python train.py --n_layer=10 --d_model=256 --n_head=4 --n_kv_head=4 --head_dim=64 --d_mlp=704 --vocab_size=16384 --activation="swiglu" --norm="rmsnorm" --norm_place="pre" --norm_eps=1e-06 --positions="rope" --rope_base=10000.0 --rope_fraction=1.0 --qk_norm=false --attn_scale=0.125 --bias="none" --tie_embeddings=false --parallel_block=false --init="uniform" --init_std_qkv=0.0221 --init_std_o=0.0 --init_std_up=0.0221 --init_std_down=0.0 --optimizer="muon" --lr=0.00223 --lr_mult_o=1.5 --lr_mult_down=3.0 --beta1=0.93 --lr_head=0.00817 --grad_clip=1.0 --warmup_steps=200 --schedule="wsd" --decay_fraction=1.0 --decay_shape="linear" --final_lr_fraction=0.02 --batch_tokens=65536 --seq_len=512 --doc_mask=false --train_tokens=428600000 --steps=6540 --dataset="wikipedia_en"
Each number is 128 + 24 x the weight over its row's rms, rounded and kept within 0 to 255. Layers, rows and columns count from 0. Numbers have three digits each. The size before them is the row's rms in percent of the matrix's.

# down: layer 5 MLP down (transposed), 704x256, rms 0.25, rows 615-632, columns 0-255
# gate: layer 5 MLP gate, 704x256, rms 0.0911, rows 616-633, columns 0-255
# up: layer 5 MLP up, 704x256, rms 0.0896, rows 616-633, columns 0-255
down615 096:123168137153107103100145088135114144141109154185152115124097132160115142159144126113156140128132116107120185117125130128141132092178135174139110133130117089129133113151142106140125137097138156143092160117143156143125063106154109109131140129134085110185109097098117070131152083132131128124088146123109175165091117166153146140119147148100137137059134115104111090080091119121127126133134134137104113141122139108147096170120102119126116121121097125166120124086151133164184126159146137152159137194094080129126175120145159093132125118147098130131147104075110148122152096099110146148149118166142115151119097100105128121136151103128139168123135122115179143163103134108157152102133145107153127171131116150118138103116114097144133114162126123152122118115122132152084112129155153
gate616 090:154128178157143138141165129108135134087107108131090156107100151102174109097116134126140164088162098118121159154124146116129143136136152109139075122099132111127139132133128147153071149128101137140109147101096106143153146143165143142148088143132102120115146123157124122143160126132150123104159092123168133113161100147124119140123072144102119108162087106070121089139120107190164104130122140139145141170117126137111122139163131160110107135094101110138127139158149129137166148092130120193097124146120166097142076149095118147127186137148165157159145110109102122168136112145129142160170125149128134124105114116129093164141107104113157148111102119161132133123108110156124119116093117144132169137136133072153133170113127141117099163105099151143140151184139121130193137132131145
up616 095:136128106120087127142111135113142160124177102080162094154145129084139126125059133087121120127126142131127137120089122177166114128123098106114196174146133131149133176122122113104168125151125130133113106115124060163103133141118175125142156117163139105153139125139132136104148117143081108126133082121153109144123136079104136093166152116105107096157090130124099133164140100113153177114149122142130118139096085097167139148133092109151147131114132117141154119142126105133099140140117153139091127135091141059154165130146161125122126148120122113105132120126116099138108097129138144099155119116085130097155138154103081153143116089134138120161103148135143125126104102177124088159105152108127132131089125165139101137148152182123119140165113129159120162130099112095159124163114137
down616 096:145111138125134141076148120120139134102118104084115129105132132137146162138133126141077139131112151090128147118136128135101129129146131133133104116090125148076190053140112147149126156128156126124119123127141146172137146087181160140138166146094125144141149109129153130116121117144104162155091113096131150130152160147120160109146116115124113085149116110131163119165136164187120116123140113131164131179136140108095184132155172126135093155101102073137086125126118173137148146139126107145142122118134136145119081153102127144110096122133155078138181117118098120128103132124130111156153136113139118149129142138160179130135129159163145140084114121156103134136060132149118078122110137151147202144141090139123169106119134125146133127086161148117160126133128109137127113097128181
gate617 095:171126137159110121172096126129138128144121160138174151122091159107141159130123109127146130112095137085120117146125148149135160135085127112166136128190105100110090118133137111144156138119138136117146168087105112157133115141142089118119101146114141167104111091136142150114118140105131129101179168103121166129148131196127110114105105118130128159116165137144117135099165126115111111144115194119132150165146121135170105117160155151119153108128104173140090140150134127119110152135107093155167131133146124135122099070122170151148146143146142156151121107106125153107111159114165148117160105098138123130104135119135122175135128124094149181138131121130128118158125113114104156124100122115079126115137147144096091200099139131111159119119192162084179103113156119113077127137151115
up617 092:147124105147166129127114101084123118135114147129159146119146146117174173150163153105136127121125120115128096085100123102170102106089135140139149104135096090107104124100178162096148124141149129103112173109145131163117137154087133112125130102142130154103147147095135136115122145107101128121156157109100137097133153150130122105115156115114107149078105124161153094113103128126099142138135119142120126121162124114104091100132140129106126118172209201126124144152160113110121141094135126116153131116157161088102149113141136159149124171157121148094136145130109167097132158106174123117173136108142138095132132107124173169133129113115164207114104156135103125106138126131086110100124128114095123102076111126102131136085161139126118154129148163113178115104160126126087158146151128
down617 091:131131103091117115132116146124144093126122135145123163144107161141151123146103122113108171182139120127130131144126130122132142122056159131134113138170126109106120098109164101134138141118146125117097112125148146203127170090150137138123116060130112126132105134141137179139134143106139118156120158144142185115140114147118137127127141125157088121188118139164143152094132102107148101111113135137164117202178131112146132134149111168073115103156152137092127154130160128169108155137143125138120124132124100157116123134129103099157140158165123137102142134101110138111130168106151135127136126146131069142103117102124138155106146153150121153120046161149172119145147115086103140114110108132102146153180113129098136116129088138093104146142151128090163125119098107153113115094096172
gate618 109:136160092108107137116138110137097128114166123147153122087118146139105164107152079143160103101125141137073093119127170150117155115102134092145102117123139178136154142136166085101141143100103129144086134134125130143158134142159141159106137120104138112164122093125122156142119103190111158115133142092150169192099147119123133147180109127128118143141151107083122151101131115154127130083090106137120143150131154138119082119128109109131079110163120143111124149140105122166117147142098114116132116158089127143072156140125175125112146220151114109107141147111114140106148095146148142165132093123175134086168109116113152120108153150112124132103162167158149126137136132122125120116151094156142115155130114131155102174112173125115122125130148096157132145141110151082144134098126132
up618 103:114099086094104150072109116127115168134111106115098100128103121119129149088156128132153166107121117151169126112109129160122114098144163124138115150110118134137108116126115075103117126126111141125117103118171129107178135171170120119117179156137117144127123130067118108131139080147091163164115114134161118163124100105119114132125154132095114072124107136117107093135095155148150124109133126167073171091140141102159139099165131139169110135153111135174128132100138100125140124145146114086144121169124067134110122089143131135137120172118096140130103107117128103124147117147133146127106130138143121081167107102128148121147142115115130098133171148111136134145122069140158125150112096168097090160125134124179118123132128115130074143130125141079130159109154077119109140076109159
down618 101:110107095105102086121108098146137119145096153143174130137160115119121121104129135173136128137158124155123084137085148140118153107123118140121115147157142094138100130131120103084163144129108130130120127114120110129132142169125152112102156132113145143113108140132097181130157145145097131117097117145122160156124091126123146162120114159141081095150170110100104119115098089117130107131133134171138109107108148121077113104163084141090080070148144122117111143107107131143160162139125094143097122154147153110057121134142175114133099150141127184151113125136150142128136100149089123114086145139182111155166113078153105167157124146093146138153120130144137156115172165170133108133110115145155167144137134129137116204146137105128161109137149143128154135132088152142128161108086151
gate619 097:137095123112154122142121138168125123106104127139135164133115088184155129119137156148100156157142136137157117125115149106130174127104168097119182112121160136119163140128153117113130148136124123105109068117151147126107120093085099152117148164116127131110123139175143114071155131158150125094134098128138133138111093104126177106114151156097125100093126160137118130137104100116118133070107121140143139189119131096130116099159084121161143151197137168148129104132114133109131145122081066111157114101136110110101124180146121097130145120114113136132152114144112153149123111106120124089096163119121117128135088124154144096153153145166067107114099094104137121119098132117150159144151134142105174159150127144157105132131179115139153123089132153141111118178140105160153103150120150
up619 104:140102129143151153114116152110116117109179132147131143093122130165143153147143129155142113126132122180087079146148113148094123171107081112109137105170119140146146107094115118126071130161122129152130138083113096086114136131126117152119188112099139125149110137110122131142141137105125154137144134123125121130102128111144133123135135133112160158139102134153144094148117116089131127139098136156099113121105073136151183109119093134124141093087127123109123116138118137147126071125148132126095122115095139181152126096194144148145169158156201122111141135115127135105138112135121122106138101112110158132090167087122165078190069161170130120082158114138139121134184158098140090114136152141137137142123128130122116139140121107130152134135104118125115102145191112130103140116072114
down619 102:140099159139114148132120095147094111153143099128137109068183110134122068084116098151110146121147152105113086123099104150132147138100155126144147111105122114147152111174116150110104145119133155163132146024129115139120129179130129122161118125090161105134119156136124133110105125091159112134072113127143127116102089073131145121138131121084155124121133102132118160147112144109124101136156139108163128118124108133110124144151170109120115094141163178098081079128098107111148138115117101154148123098098137147149141146144111132109129101116117119135101148100169104137103142126110132160123127120139128082134169150129153161146148186089130134125122136094136125152109139113128149149156149136107133136107119167074177078143132124084115116115137143131138089118126099099133126137095081
gate620 094:133077128141080099146126137126089153126169107134120150135090182151142138112122095129112172124136137140138148090133125133102156146162156150167145109084099156127127077134124166117139112119107138148135130107140117126103101101116104156079150157127116161107119151120131168157137119113095114142169147097063147141086130118137190152155090095166141135093125123131093145131142112108085123140149158161105126122105136103117087126153129128141115108156150123101148118148112106149144071133128165105085109138146130161094065136124109138117131146134146174099133131133092118100128106133111146181163111155098131101115133151123105125135139146135113149132143093124116148100110154107117146111119151130130094148125145101157152143141114130189144143131136114091139165175104115119152133114102054
up620 103:118118123093152102124184129098164107121099137127105118119115160118090066111121139128070160122155150121126183140134127130151129151108157148159139119129125106110105117161108115145121090128108147153134144127127112125134115141143129164123174159128107118116172137153133137125129136120084141149201134134093128124116155107129161139115122120105157149118166141134155104124128120052105108152169161130098139131115123165128167158138136120063137135122155161116149113103092131140169118107149148110124135114131127165104099129117153136156140109117141130202082171118089105113190100135136143090073120122104113184144123189129090122159152128119121140128106108151101135114121135120175119141107154112150139138132128094124109133128105107119119108134093102099114147122091115164112165107155117
down620 092:108117118125100156077128144105142124156137132161114135125126108114128104095080175110130120100129124130140112081136130130158160142100122119105152085138151117112114161127101149124106113117123119154124188107132132096138130134163144149118137136101132109173124086129113099143126106154085143123131099129089116146108154141172123155111120156162100122156134150130168141120149122128158131133155115106126099136091142114134154177149179154126076171073105138144126104171102110132179114125104155148145170138129106142122145120140134107148135137142139128123093137129134098119124157137119088075127185151148120165115162137135096167124134118120114157122139123148145146120180119149115118148114118086131141070109106181162082115129182124094095108150140183170094163089124134171123149125154146
gate621 103:124141116165142144136143125120142141136124115102096150155143114091113136118130118117151115133143144142129144132122107137112139107166098074095104137198171119175134144118104132119130132134112158111122118081129133110145171165167134144109092147142116079129188128121133177172142120135110144127151109143167131154180141086088153122135167110128138150139118106128150079113117088144155156110153137137141092163165135143129100127088122144125142102129144112104143111144127129157138118100146086117095135187130132115122094160126065153136091111101121152116113111146100109125159132112126138147153098104099144137140126085095121101116092105152143153170146121126092146110143115136152097096152113132130128156050095134146117139110189143109097127184103152144145114115110120162101121113119086
up621 102:132153202140118165153172168112142129105132142096140121143118115136117131121136139161145082104138154118136127132153166126141108163098161124120138141148130151114148155109112124115164117095111138150163141106135120134127138166075140149106169132135086086131136126146139114165137150111099086185191140126141144092167089108120110110121161108116129121131141155169092127111146118101145157111120113108118162169147146174122124070136120139127131138127147098140102128124120141119149147169140125145118093123117133155118059108140124106108137092112124138141134162140128128093123162145129126162169116100189084130117182108166122161141128118148114086097125135153123140139153111110097126115151144082107194143136084144091115116139163100139163149152122129116130128123146144139120155075088134
down621 103:132126090144162125170145132169138143141091106094129089086111126119095135111130129126149078109071129134138138149111111119110121132132115143141130106131151126127135134129071126135160109108115138127152148161087103103145099137140190120087095112142137164105092124102140135130119141112148164127101133116100120168166121090116164142137120157136085124076103122122175117128120125162115096153136114165119137120164138117119134125132155131122184162151097132131165138104118182173148081138095095142114137159118105106099096118098130109160118115152103149097127115125138130126148156103138121151187097109157095158121093127135128125090108156143112169147164131145129136158165138099179139135091111154136134109148160138112132132094120143141092148079121176087148116160130133148124084108108173
gate622 095:096130106122138098117102163110119123135117131180171103137126116103148117119140148107083131205150129175104133136098129090102124117082106101123104144171147105084157122121117136143150119154111109073148143097125112115108157168159121130123142139107132095139155130136125143143091098128168135125186128115141148114100147150167119144148160094100116121128135171125115152130140072143114135091122125145104118157118089155130104141148141101110175161110139152139136134099167098091160155151123130111086120148159117122110120097139079119168133110133116103115167137139124161144118133108159093127134157146131109130132118136141110117188128115105161178107121186123141179141141103108169117141116098101136112143105131118216131150131114109133117137118155107143120089154110142112152104131118151
up622 094:119143129121095148117150113116103089093144163099131158123135099116139132126117095128123115134086124130143163154093105134104093090131164137092101150152115159168118144095141139109144103144139127103137109124173171118124124125135168135143133143154154136168108184100156115134157099145107145135077111133149110116119106110097139136145137140121150176151081115125136074133111134138111114131105127142118130147098094090108143135173082178133098131174104131130174110143076155115082142150100133146126144103066165161176127087138105121085142090114132095080142165123122120117153094142114139150132117122147133133158192118107142149150127141161111137181125161117161130128108126128102152113111133143127105138143134167088128108099106114122123149120121138128172154143119086106112141093082118
down622 096:155082105116107160123139082106131155110106124109159150132107101129165135121125068142132126096112139113161146130095111126134121145129133115118132146093116141127138116108120130128149136147151107114144135116157114092110076122124156121088117142145136136144057154163136120150159085124103100157139156134098130152102103144115116136116154092103141146133098120096125112138094187143162136124124051125130158134085126147100130110139104132147145140149129094148113140104142138125109138128101121126148158081105152164189135114113130134112114102131157117129093157108137069143179102135118153109126107083150110165145185112108160185097119129154101098134091108135140122135124127112075117085120141123151082102109151121120154096111116129162108105204135112144150143116150095139111127116144098
gate623 095:117126098126148146097135124105122093140130159138104154151143127144102105199095114115152091113116126140124161109164132136168122112152089124115181131124166158151119140111144126137121137129101124126144073167128133108124167115157103108142117124118092151101131115148107120086162113156132107137175141125134130140143189104126151143163108148143107141145128150115177207133107106165129119128141080104085100170125112124134124136087116112141111145146143139120155149151154073131109142107143106122161105165115091153122130142126173118085127097141108163158114120153136147112094150130138126173188103119139144099110125141139083110122183112146123098144127135105122147094125144156127138155141103150136132122126108151089112123131155135113150135114096072139091146107121137190133157131111183
up623 103:140154135143191165122114099088136128153113081112109153130109127117158117110057100093119143128122118102119115082140101124160128147131145154120084103122141138130108125125131115103162140123101140114135186109078145115112094119125108138095149099142099089122100114116113124116136147094143120085126140143165136093116130139171130104147129141139129102136135079101138125123093140119100141147127159153125172120078087149115127158139147146124128156135095108128162080162124106142116157140132122105112124092169117146139142155115168139099153176097073116105159094162129129157118144101138160156091118104123117102110160159106165149134087155078107131163102157158147156121172123139118161090099111139098123118138147109112174131125102119161129087140148126113139142143126129158120098122124070
down623 099:104077135131129133143136130174126189097139107073114142121168117086091149136116089114123128139154131143061125081169117142149119094141165141112117134123171147152171124137118122130107157161115158134135132131139092101109169125154105146125121148151131112099095123110138131086143128133150113128087143112155146102155106151106105140127115122121099135079099148174121109152116159138145127133086123140090147171155140178106154132117095151144108125126107132161092091107132159139106114116125136126121092134113074129134085122112139136123121100129136086158150135145105105089126143117131164146138098125132106150150148147151133123106120090076106142110158088133156179102129099184176110144127133092153154117136150117134100068119121140148133112079136136109144129141119103118085161100109155
gate624 117:104144186128119102097110128139130137111174116134118127104098107135118135132146105149087118133127133123176127150144137098156162116127190165097140144113157144130148106131146098086127130080098114146164157129122135123102111127161133126110118118147163094130070131089118149103130151111178119142143136142164149147107148152096150169097135110133104103091145174148119100097120105107127154127133127099122113125154157121169116162162128085129157160087096119169158110106098085149143138134118154133185126153151121139135126101152145079116115131142098137168089144145143112174143142152113129110148122102118099076137131154097107108108136123117135124159156121151145147122090108133109083154090137137119132100149099116168104124115160136121147098137143108122143123096145155113095122201109073
up624 110:150144124113075136181145098159105122140131094104127107096119139120131157121117117116151139109142075081153106100108121157130113125138131119119106147108114157155074114097131118146124132130133107111105093100145135084117127092134126095115146138132135151105084100116134114135140117116073097105140113063107115117112112127138151114152129121065121106177154118119108082129152084145132125138160139080097092170134149146138121129155090129121156136146147118127130122114133124109069123138118108114170131145158104131166171102074120107171152115114105125118165102180109160127138112077193156149139127104092119101126085111165079118079125121161114120174121124154101126128110127112146121149134098107145105068130108112126124097156138100146125111161128100118145128126130105150126142147124135
down624 110:097117106119115145109140147119086115118091126088152066136144112128115122139118118121108113116113088114170113166110156105145114066083156143116117161122117128116135088129139142133076092144145131140129106159138150136111121133074133122112155150107129147137148117118137141118124164115146093113139150137162164146092162127102108106140159120094125145249103145119159133142116118131126160138094148124162119166157144097099134160131159108100119146154154156136147158097143122161089123104117131128142154170138138129124102131126151110142070127111101119147159109091128136105118093103147136109112128070143132118173139156146118112121178102131148132150146118123093136133139123116139096183146131158159117133081132130094071105167151127144117159128117155108112157154123120128140123122113094
gate625 100:098116169139128135128130144116088108168118136110156085086168127146123140100158143113102109137133102160104118110146120139125159179124132066168139085176112190138082122160154123136148126123175149141106169115132080133124139140094129084151159139101129147137145136135155085181141158103101107152123132095116128125116109159130095128140140108131152091077104150102125126140126169151125121119127129126110143097118094096153108165080145141117108107140123116118119161106160111095117149154149103146127138135092136121140134144104153110151157132162153115155174137109155126133147096105141146130155106097137136119115117165077118080117145118101125110170174112133146096116125131098120122119123092120091123149155145131150167146133133126146139111162180117101117147151113107117088123173073151
up625 098:157178152124132146100134149098075124132118124107152112182099147147150145165150107164149130154147091122125115130118124118134123122114158161121104126123100110120147125070135140081102127138106109177116150091090093120139109122141120165127127133117097089142088147121128163132156151130080118117094171079133130097164142116096080102103103119122105131148131148171118136113145166085188089122147134111132155128127147106075096130174174162121118105107165086138126145157115132137131134156122130155126108157107123135129162120145110073175129085083131130130121134093098163179110141110173147124126098112141158111162105114112115134103114113142141137122150129169169086136146106127135112145126129145124127143140127128080175142156160130159120129143163127162138144118133160129131130138154145
down625 100:138157125141132160157116106106123126120157142101141145197141093110127145137152114131176123164130088113143099071115086131143087063117167170094118110094142125096119151137088156121103083126097149103148147118139111133099124139123099118103099149115107121156096110159143131096121080155146124111186185135131118149145123121127166128119105131095130166096115117133128111113156118092130105111109126074121118151139135109100154127097133145146102121095116121109126098150138137150111150142123124097084103128159165148120132112120102128067116137102142098109073118145153129083123142070118086136074147091123111125145134113134154137101166114121138156135081117144115162165142142161100112115133100089133174127118115120136139139125105150117131142106144088135104130129138133150128078130162154
gate626 105:143144128141142133094151099118118093140170125153149105156170143125050137110139150149143160120133147103103139120133097117102119133130080109148130158137145135161079135101138111135098174130132128099160167100122114155091116113144073140113107106097134110114167119128122117108146119130108115107165161097142145146133137159084068173126170141127115135116158094125140115115125121134126097139152092145163152095118120127162155091104139152100124139108128169135111112156098122163142096087142103155123127177121157153160119106115153133108124181148152090159100135132130160170106123100164133099127115141090162115110135146081144159123075132146134162147109129088151129131163155140133161133117138162170118169113082133145147131127126142118131112153128139154117127128124059136134183125123121
up626 105:088124127103098093130168143126123067135147085127130106135105104113141134130138082141175101146145111080108106140146129113103117107123108093122130141113137163127169132174112146158116124118138154108124135125146152157068108145160146095160115150106085146127146113123098140123140174109154136128128127141118112153117154096132084118142145142168097131171165084143107093118141153150135128100155152123120152138114098133118144127118159112130084126083104097143082142162137134149105131163121104150097110140116157128154130080158091135116117144158119138147080102136146121149140156132156139117160079137121153116124127141146128159109136111122117156182124097071152069116116095112120144159144152110149159183099083096139148109116099129166152140124154134122143122106135077140123173125153093
down626 106:134104137097098124128167110154130178150135097139173085115156139119129142169150118099103140150141065138109127146112115092127168086070136144126206160122137139144146121079098117129150139168180142087143121159132106132075159139138172148106088156127095165134114123119119125116097122133139121147132131151127112157092104130123143125126136084111139115163111100153161119094126119153109156138131146099140134129138154140121098130118116146094155151112130128146179181133155155119112131135105116110095135117135110114139117136098127150096133117150127124116102119133141149108104125100128131131161073112138141072140138092108115157134170069108141116159148101152120094120162131124150149135112121189095141165098094098180135127134102142133129127105145119107172169115115097132111149148134099
gate627 102:114095162116134145114192151154114115146120115153150085121155136114106140124130128154137109108093166141146151121063121199142129138105152141132119137132117158178083127130118124101103135143134148142098104138128097108138152155143125091112133082149099133163112089118084122136088147112117147111147061114202076167096119158101120129098100131083132101151105143157118131115118111101128096144141155080121108147145139137139121115143125122133098126125121160111140143137144116129138128134088118116108132105164112110199111112134145095112103143084151129160137145117138132131151113130170123095101121082094097098126145123144113117145146154098115139129085103093120122139121120131131143072107179114118094100099096125137114157177104119129152080091124121123108096112144119117098116132130114
up627 101:122127143126124118156130102103111143142103150115148092086112138130176102127148115167112161093125136173175163113138148150163146142161141150132183151115117118146121153102137136103132175100090150129101105123097114103105144115139116154123147062171125116183127155140119163126083121126101140105106102099167114099134088112162122138175139127113094139115116161113116125099095108134144161128121150115115121142140087118120127136168156125110126113112157119106173154146116140129129117169123149149132137158161134107140128061126152114165125162149138159129162119108142105131113127091150101114107132125123128081178178127155158131092131095172094100104157129153142116127119147121132123063136140102150111136123136083140090158172127120132152087127147113107095088111093130118114168131102126
down627 099:158109129140122132165133140117141101114147140113124153080090150138133138145103176126140151102098136131130136094126128177129168171154121110125181131132162157093169129108114188121149144147103110117138118148098109111147121135100104094115116118142076118128125149125076143136138152157140122101096133082150105137159106132135143145155131160140111142137105136125110103143100091121125178158175143111167161164128118144119147105121095168078126150160157117123092172085152140129156125125129102106123184164179105135101106099133116114109141135147120167126121090104083185161136140139152166146131117134141103139154158143117130154136135074098130101135059137121152136116136114108162152122111127150135135123136109111123097147134151157150123171150155128151123109151104151108138157110145074
gate628 099:145114114126139124156139101125124139085111113118090125132153134122122087154112122132100110132104123158112168094094108078095121137141160107141103112175137154140133129148172145095111115163135144119107136130129160151121089150150117127119136132133179207130119171154079141152129135115138105160136097133148099167088157119126170130080132099109156131117138133189082102140123119139137127114138113116124150127145126106159149141129117148087185163178134114119134135117171148123118098085094115105115133109113127111113167136148137183135081151138127105150154140115134171120137147144156111132163114181161164178152123142151106148148125156125122136116144163094109098124092122161108103118100125116134131120096157166132079128095096136136139125163117131130137106128157080143170168113152144
up628 093:144161084166135102155106146125141132136124092131131116154132141132156113140141105140152120166128109115138120091144152129151143150106126175123136147096102113142157139084135152129111118102137149127106138149120125092141131102145139146146136151135100082134135130114095163110125148152145110100078131124141120134156154138173161166089073113151109076110155126114101125127156117124172080122118172167136119130109154143143125136121131142159129138113157155173168081162120110125137124123128106150126107160148195091116122115115119147147119124108117136168127133164151161121163140158141194120105184142085108131124080126128137165127131130159096119141150099179154118150139144087172176132129112145104133117117142128159098162134161113096113133082109116123101137106122128074098137114111061
down628 095:114145150117112087127160112089091082118121093140159136107067155115149163141104128143165106135135108104154105155095154124163094142166129140090178164107097136136098108127151160156150105117113158105129119132120138116144126103130133125140144168117107076167079084147116165111068113116099113119141163120120131131157069121114163137136138171119130124120117136094121115174111102120098128134130112132091100133137129156105071162116132135115084097127139163146143105149124115140118158183142151114128164108117113131152100123147119127155113116146137135127134128119131098091192082150118154154153094092148101105116153104099113099127125101113104150140135116152098100113130123131129155171137154134114165119204121125146144127115129143157120129097135140156123143093113133133073116106107133
gate629 095:128157109149092124105108112128138161112158121108137148157100127100115089142120128109163135124142126161148128114142144138148134117111121158131098151140116139129107107163145157121137107098129118132124145161116107128132079125123113117129168149151112159056141093123133098114152115126105135128082097119145096139191139161092101119109129090134112144118115136135115121138135116109108094075146099132159147124126087165133127132079133154104083089151139156169104142084134150101147139123107160177181148139144101129108136156162092119114066106116115133116103117140066111178118109129120099111103159168125072144077130149109111160136129155139122125164124129134161153129139136124131100139084164124158105129104129155164119135143105157168084100148110157152107112116121141117112182121145075
up629 096:151093133145134138158123173113088152118089155125096079139140142103154122125113106150089138110162154151144148133134124167189114144105146129181123151135160107107110164148084142134139165123128143104133123172126111112154125121114165170097110130155172153107143106123107113144117123088153102160138122140149133118130171111143125159141094109137164094125099140108137108182114128140137120152119133088090151144187077102144121118134123144110092152115123126114130125144086145106124162174139120147079124153147112091129112139141157156111147163132167119144148095100110108093135086132115151134146128151161158100092143104153114186137080155138134134096181165151094123112140177111121140136145089099115134108115147129134109155126123110129166096133128112116127156150148124105093129115094160
down629 099:109111094136088119105114125137134121146139153125096164138125117072099158129122131086142128100106142135121111160131113103087117115120097130117098128115130128120134128199065150151126122101105151150107108201113162121135136159131128115110131105131150161125158149112114057131174128122108130088114152127111088129155113126100119126117194102110126122168138105151108132134132147101156138085156094158150147122135131129099110126131131112125134070162127148151126128120074156148137115133140102185158087129125148111108118130092076114155144135120125139107127109125115102119099102131124139109135156125155088086127140115137107152147141167134122109150137111105160164100139162132096123084117135098126128162170169136127141101123102167174122114160122164096151163125149129161152127157175086
gate630 106:104096164142114121168169148112125126157154080123113117158144109107147112150121145102110116136127098147145137093143113131131134132142142125170137143118148150153125125158137126107119143103079164107125163092105153088112117124098146143120110136151143136175135125142106132127129130098143085128202137152125130125092163129133110154133085086158117118161140081154108134148112161095138113121147154175138154143136108107104100113176161104147171117104127159112147124116143139142172120156101132077061134147129129119126124103139146164107171145096149156100153109142118147144115121100089123131140131108104138108141172112150161115144119126169112114133134112140131155115111181107159122103118111126114135109137103096178086103139099146125156177086163128130062095066153094126133140122113117
up630 101:104116129123099127139141120121151145098121124152160103154136142149096101080175099142110157116145157080134088098154157089132074180150122095139123103166155123116129103147102145094116164118142136127071145134154122117136114130119074129128106137144137070153119142085151123116131107126160152137145128115168110134108099141089149134151146115140177134170118107175164110141070180148133137124116140108117134124115114171122131098108111136142131155126132106118133085114110131111110153122116118124134139076112137091084148120159164135107104163119085145137110135103161087124110143127156142129108128126119105124174097141137131097077155115127168143145103156128135155158127112139122176135107148144149104124154126137070131102132161134127185089149122092129144163144147166123143163136156154
down630 105:109148133149133181115117133135131099133120150150120123109144136102138109117132163111103171157114127113155085117151099114097116181137137148108144133114091150147092131075152163110106169134156116116158172122132155144127100145082115109096151139169098111106134159152143121154133144091142129122134124117116141102089145113143154112156163142114163127129129125087159187121118157111164110131112094110153083126146092171146145074120143103120120111085096130116115170132134122147176104138140109097146103167128168119117182149147129141069101111147140113125134134114111064153126120148134119139178121116119124105151168122114132127139103140082106123116138147109126164126165086087123133104137154161125126108169128169166107159120144143146159128124148170117097149132159089111131100114087139
gate631 094:148163144156136130126065132142135138185140146141090145118122149116115116159107136117129138152108137171134129151128114180100170134179093120111173112121139140101123135126159121116148141119085174122124163133142163117151118173144112125121087196115125118109162131157107122102131125163160151169121190135147128128131118174179106129141082132154125162120137122122125157126134139109059120088174114094125116160084142131114079156121152135145147136176125125104142112090120065131133129134124145176118165132150164113145143088126091133138129141106150110139120130083144106175107121091132130095093126115150133130117116124169185143163149154147129105085144116159132120123121118095142113120107151103103078124149147134113140128097154167138118118118129131133144119105112154129144126140114143
up631 098:163106174169090148125103123127121149171178130106080135130135124090127097128097154141177112077113107182149146152154087150115180103141122125101116114110104136107113109138121130169171140122102180125084137081095122130189161137175154114152119133139097146121169143108135129119119113150131102109137145112124121112148155107115147146165086151158107132138153150098115114153128121127129141121163141144140148127111136138147073134146116112172127114117115139142154109065152135154154127139133163097075122110135103099136146129163162103154111124149099094123085159147122158134136150141126138136109127132158147143106140087145135135160141175131148121146160118115116142166136154189153156116143118127097101156156121120155136112133156120144120160123142093178146152115129166145100101138129144
down631 096:134104087128108177096131150138148114110122143110120120207142153099106125134137095125165107126127141106164154102102136126141149130132137126114145121121131157127090123171152163143107147186140105136119139187191098128069115148117109103125117135139161104122117111153128159105087130131107138165115127133126120143144119107113146131136125151112137097143150146117175117148133111164104107117111111114102116163106168116119146120107137119111104134156124143123126175157082067159140134124092139116101151118129178118126154124072100066103120122108134124121197145106151107133140121127136095158137088133139142152190146137117119140133099111112124172107157138161141131115143144084132134157096129136106158151087138141121131105164095160145149141119120136082133164144161122126188142163116143
gate632 100:120144133136137122143143130169163118114127091140130136136101105111073089091168117130132146127095110125108109113152135152148150151165119088188147101154112157095110145146120133147068147107112118157119168147122085129125155128141102069111142115125122113154083166123108139142140166136127154148147136088118164103106111133112134154120134107135140108109136168151113166150125081134153108119097162099093155148144145161142117168112092132109126135105133125122163178140142117173164142141120153131117110160162102122134098155119114123095135118158105158103122123124116105116133105137129134110155119161100121183146134104094130144123146082171126165128129068130152123149171120122149126115106133176114098160087117160140122177100167070145139111151121120111084113102106116125131114095119172
up632 097:109098184154102176116095111162117144120088110081116101141135131140147142085129161080181156153158172101114133128137107137078128125117168135125157149135109110087146094109132178158163150114152136152098134144071157143108103097159140124080144100160141141090145148101124177132127116128156114163178147119112096149143163188092123129117146125136142127154132136117138124181112148134119131121167149099123122134096135115120127102110151140132136154116101145116076139114141144123154147149129114124164153142152131136096169125113169086125128117154135131068149100147099132160118101148114136100126117138081160163132149150119091121095132091140113105108106128140149140150129135165147118115181137172114102135112143179134120149107142122142110130128127175085120121111139120116123127121147136
down632 098:112161091126101095133139133179123111123165131169136113165113098130116133138138129123128094155099167113161083159112144156158176133165154079132131133146122169167138117160118120168114138121151118126129099143126127131087146108129128129088118141151111141124095144146119123103128127085092158121138138116141117101121125159110154140179122109140127126048129159196131132113164130167144077136139144113087174141134157159087130154108126126126152154120149126133114186110121095187099134120163143137118114131098102088127152134102091133142161098141136139134097118121107111137117107155157139126119103140157105143142172127152127092123151077142137142098134094157106124127145137135126132133121107140072109117093075102137121156059117104121113107129126140124120111098084136097120166129106129
gate633 103:124182119118105116153137113118135140153158121121164155114144128106189175137141134155172138118108192151133120122145139091127150159079139109073101130107127102171095138093133140135131132144135143134120104112123147143132115118151120137109129176127139083094100128122124124099134110132146142144042120138145111113102146148121127121128086121127135134155156168154117086131179153134165111159071101135103139129140113115093101136104159141122105132137126124147121115128119176090146089131138121153166133122166127145121145073083151132151128137141110116145111111180136167093110096145133122126125142129188125179138171130142126117094081114165115162114140137154119135138117120152138124122137106153113126140143145113214112144169112119152108110107118093098117140108105092107108146098122118
up633 094:104126134105079083144120111127137104136148129104121144097111108120136122146147154143141131116069087161152154112131140123161133089112132112135163172113119154141092136119109116123174090127141145141154137151172115094180136170101123142139124109140107110121126146127153086119130118138126124076106096167152151112138177137177160125141123089161156109116166115132093168137138109139146152126139094146164108120158153155099088110108104139155124093144138109130144107146138153095142102142054097136167092142127086161112109136104137115146072149122153137142114107157147154116129088128167154124103133135159156135146148164147154114117131143135145155145117083149116122133116173080115090163138131109117136118123109094132123177147140140134123124087155094086117090111108130165146104084119122